{"num_hidden_layers": 9, "norm": "rmsnorm", "norm_place": "pre", "positions": "rope", "rope_theta": 10000.0, "qk_norm": false, "attn_scale": 0.175, "tie_word_embeddings": false, "parallel_block": false, "init_std_o": 0.0089, "init_std_up": 0.0267, "lr_head": 0.00441, "decay_fraction": 0.642, "dataset": "wikipedia_en"}
Each number is 500 + 50 x the weight over the matrix's rms, rounded and kept within 0 to 999. Layers, rows and columns count from 0. Numbers have three digits each.

# layer 2 attention value, 192x384, rms 0.0581, rows 132-191, columns 240-287
462547543486467533490581571446606479566463515580491450474503457430429411477531454492525520501517515547479563554482641506510455489452509533548453
475440511524401355489623516499481524496484457437452533576475455510515390486580547419458535448437555497466479546526365524486507504489481447481465
499531539575442461436649512489560527521471469580483458505492551530529544482547548470496477489494431570494458380480585466520437437477498486552405
494452469526605534526445522518457466537509480515507426530500504581425449452460499413490480578468470438506510576395424536495452464467509503518447
531533439552541478471473533468492493536495505586494528484501429409497545529454440466444503477560387455516526382470497504489452530477539548625435
518527498385539523478475633491535483459510517520492541482477437345444493428478494409514495515508604481497433519427475506493441512586522508526464
478470468453469574549593543516595572489520455571506458539429544478511528394599432427421459524517485570585584476490499462564510452473464474422444
576471503658529521539537501484545421495505559517498527537616543474543500543434582427479481525517516530523591455532370455457558511480492502593492
525579504572559481533466518447518498413481505516466496490505358469516351511444487392450502469506400493490569541532543504508432516499514550549423
365566514520463482462526518476437506588491494370506483508491503571476469453484556594510551453508556446491566694471494515534509509463531563541574
560482537441503507533464490459544495488496443440500494464514522544556498403494606434475453510464510458516487469457488461459545551477487467519527
501516492470458403494611503525605486466399553578511461528563487422468518561603449535465470507526493461506491441479538537573445451472540496538480
425504492530484430470522530478486524475471464514492482547488580492535453391502464484521548452502499509433539502505468502414467539466515516570575
407509435519619500434501560478662534520524541537480443494569532439564603426545387511541469450519546496547545383529542484477591449531501475552409
449513528474486580461571489459570535505497520534527524544447530516506614494556498539448497506525466572486565516466502494486498502453520549528521
513557492456433518512508472539516519465567543459516517474530524501508472507474440473470464446573491484619548449580463508504469495549519516512530
499446480513654419476455456499490495406526539610515527540424499470501535596574488511533522511486523606390479545454556479470591473466538436485513
541460506596526559484535510470538390562480528510494487462492512568493351467519442489492489418550529488531592500497478501521565494476535527480576
438475514431445509532512465495397540530525484486465525522465507489462458495458503467534442568518548532556522526516490470519466537570483454533478
509493485567474602498444418504487494535497532568487502509529442494499493490446464426421451499532483465494524382466445490468547439549474469511452
545446537541544505517535403511413488479535483478528539471506549530541527601498524585485476543474568570454498535531485498512564523458522524534522
428462511507497489465604555500451478574499517450499460495514467533478516525541499459570480525475543498496489524445557471539463519472455504440443
436565452517514494533425484492564533432507479449495509497459518575484522548479492571541489502511452538573488431555390567486480568505498517506470
536417550459490579507538478560512511488535423455507495506567515482440465515478557590501538503448604621486494552528466526529537443540463469575484
393413455528536425466510546506557477369548501416515521453479507482503661436529482524427459496530510515470457523468520465479472466516506457539479
482496414501483525520541466472429485517599559481473518488526469533479486504498390481523514453536475511411598513478419526465462551518535494508404
576590513485555523428501455463462481567537437461500568540507504586530505476520478542495494484460531500452400491524541486507503527510580408541532
457468497577478505550511443485523533460499515446476424422533482634461477487523621432536439541550471527479496500430540484561519467469416541468476
425490458474488489490602492536508588629424550521482513594445580519549644557497598548456461436579563485545543435547477487465497515518506570425558
540511455484518459565491442463471528509476507440466459516530490538493443558461476640532513491555514524567515552522591503432494509580430420456452
410534526506485459474576648536520519479403503446532418515459549447444527447442531530490531469463428541523539597517522486505483476489443583478581
440493488471515500511440459499452500534521533507500574469446527515555473520396521503427496506565464516536534547555561459481566542579468514566485
447485515468453437508473509510457540542448537512518543596490418457497427514453437496443534554405523467498483551529504503494475476539459407519486
503497536526537515516475545537502538538508453521472534446494453605458486517398612528569484521499519509578450476540528451526560451484376479485585
479497479564420500477467424493584489487491530529486444521545440497579511470455458535502476446479449490621416432504335546469497489462487469534537
521432507491459496545537467537562392568549536506503474508514519506396434496480556503517504549489551398555579621551439510563543462493504531392513
473446505610572497479463564460480438507453553442484479486564472396576528435399483526467507480567557518469490523474495521458453571493491496484529
411500529556489509558533568482495587575424535551509476506493476498519445369474514518497518474502569502427499539528506485521618495510473537498537
488566495535510387486451444531523456443504574450514376531548580459470462593514456577479519446559496511518631486454486540491468464528472560459558
563466500545528517575554507484592432490548463414514512445459393524477582512582524457493505442453542470495447544554539479538454475554480517481431
487564509466501469572550408464576492499516465549504488559545497500555469471515566555504508489534489529504479534510423502478508487556515486550522
614486539646530567587554479433497506539492483526489523552493472464550476568446578451496485508493488447512502546472513475566583511487480504558491
493542515572480476555473483451518552514522574508524532503482529495533453496681514495564479462447616496482494491534409507550511546495479428425602
620394497511532527478439512525488422523419463456472498455498535471430489547450525491546495506537529507500424404466473519509530508484511501492477
585588551453526485507506490471433502516551508492480508517472443593436442407584493516483481480458500483525517531521451519521426537459486545489498
507520533460504504493434481542538443417522596555513509476495475529497556438573477499462476495424539482532493486475511441460506351509450466534582
574509519455527490489512485518542529517508426515507543537503568423524433664395453561495527556418484511498518513480451527523469565508478431506557
439516483626534520491570414481498547507535427510490459450502453482478412475450482498490515501581474491500497486446427551485418504495528565538437
480495453609564498582483532495465517469459598541503589551498579465569530529435555608460530542552498458479477436546473480550586543506452530517534
405533472459458450445476558480517562472545552451465497468542487545531485403429450471577449515534438497576637426463563508502354492442472465456462
470477509470496512492543467524594666531450523561475472549513484592506515543594469523562536544520490523500510408490557507498453469493489483475491
484480489528565493487661501517672569491511350485478530518544425439538396446533528608433507512474480528521456475580405493504557497461552523521525
489460494521576598518515427514512507522542499343516446511532511647485461463480517570427478502554482476573575596514501487513484479496470551531488
539489504543489559628504443509521492395585517594491519404523417486509498548502573378560508537519573499454552631515536491494505466517487547411474
527506485456524547514462491452458697507486441677507506525433511471521514477431536555605541490551639472515509500476461531411479565464509559468549
458523500520539516495491543502461554527549509444510508462440528595488495541545437604647530485494437470506480380519459575494440593514503496441465
529502516491494570538464390517463527469554593519489451523533494461452561486624349498478543465592488526443575481504365526427473457520520520475459
474479419533525509544521547481548539481410531470482493503493416417486526585442544447536502459545533492536446513498599478501511513484448422478489
539435476552500396465501545508570521486511570527491509538484514435519458560535487483488493461516584507497472553535584477505652466540526418561476
486501558526425567585486471468420369546474548451478405484614465563465538426480507388495497492579471519512514493488512487508407471486444504518508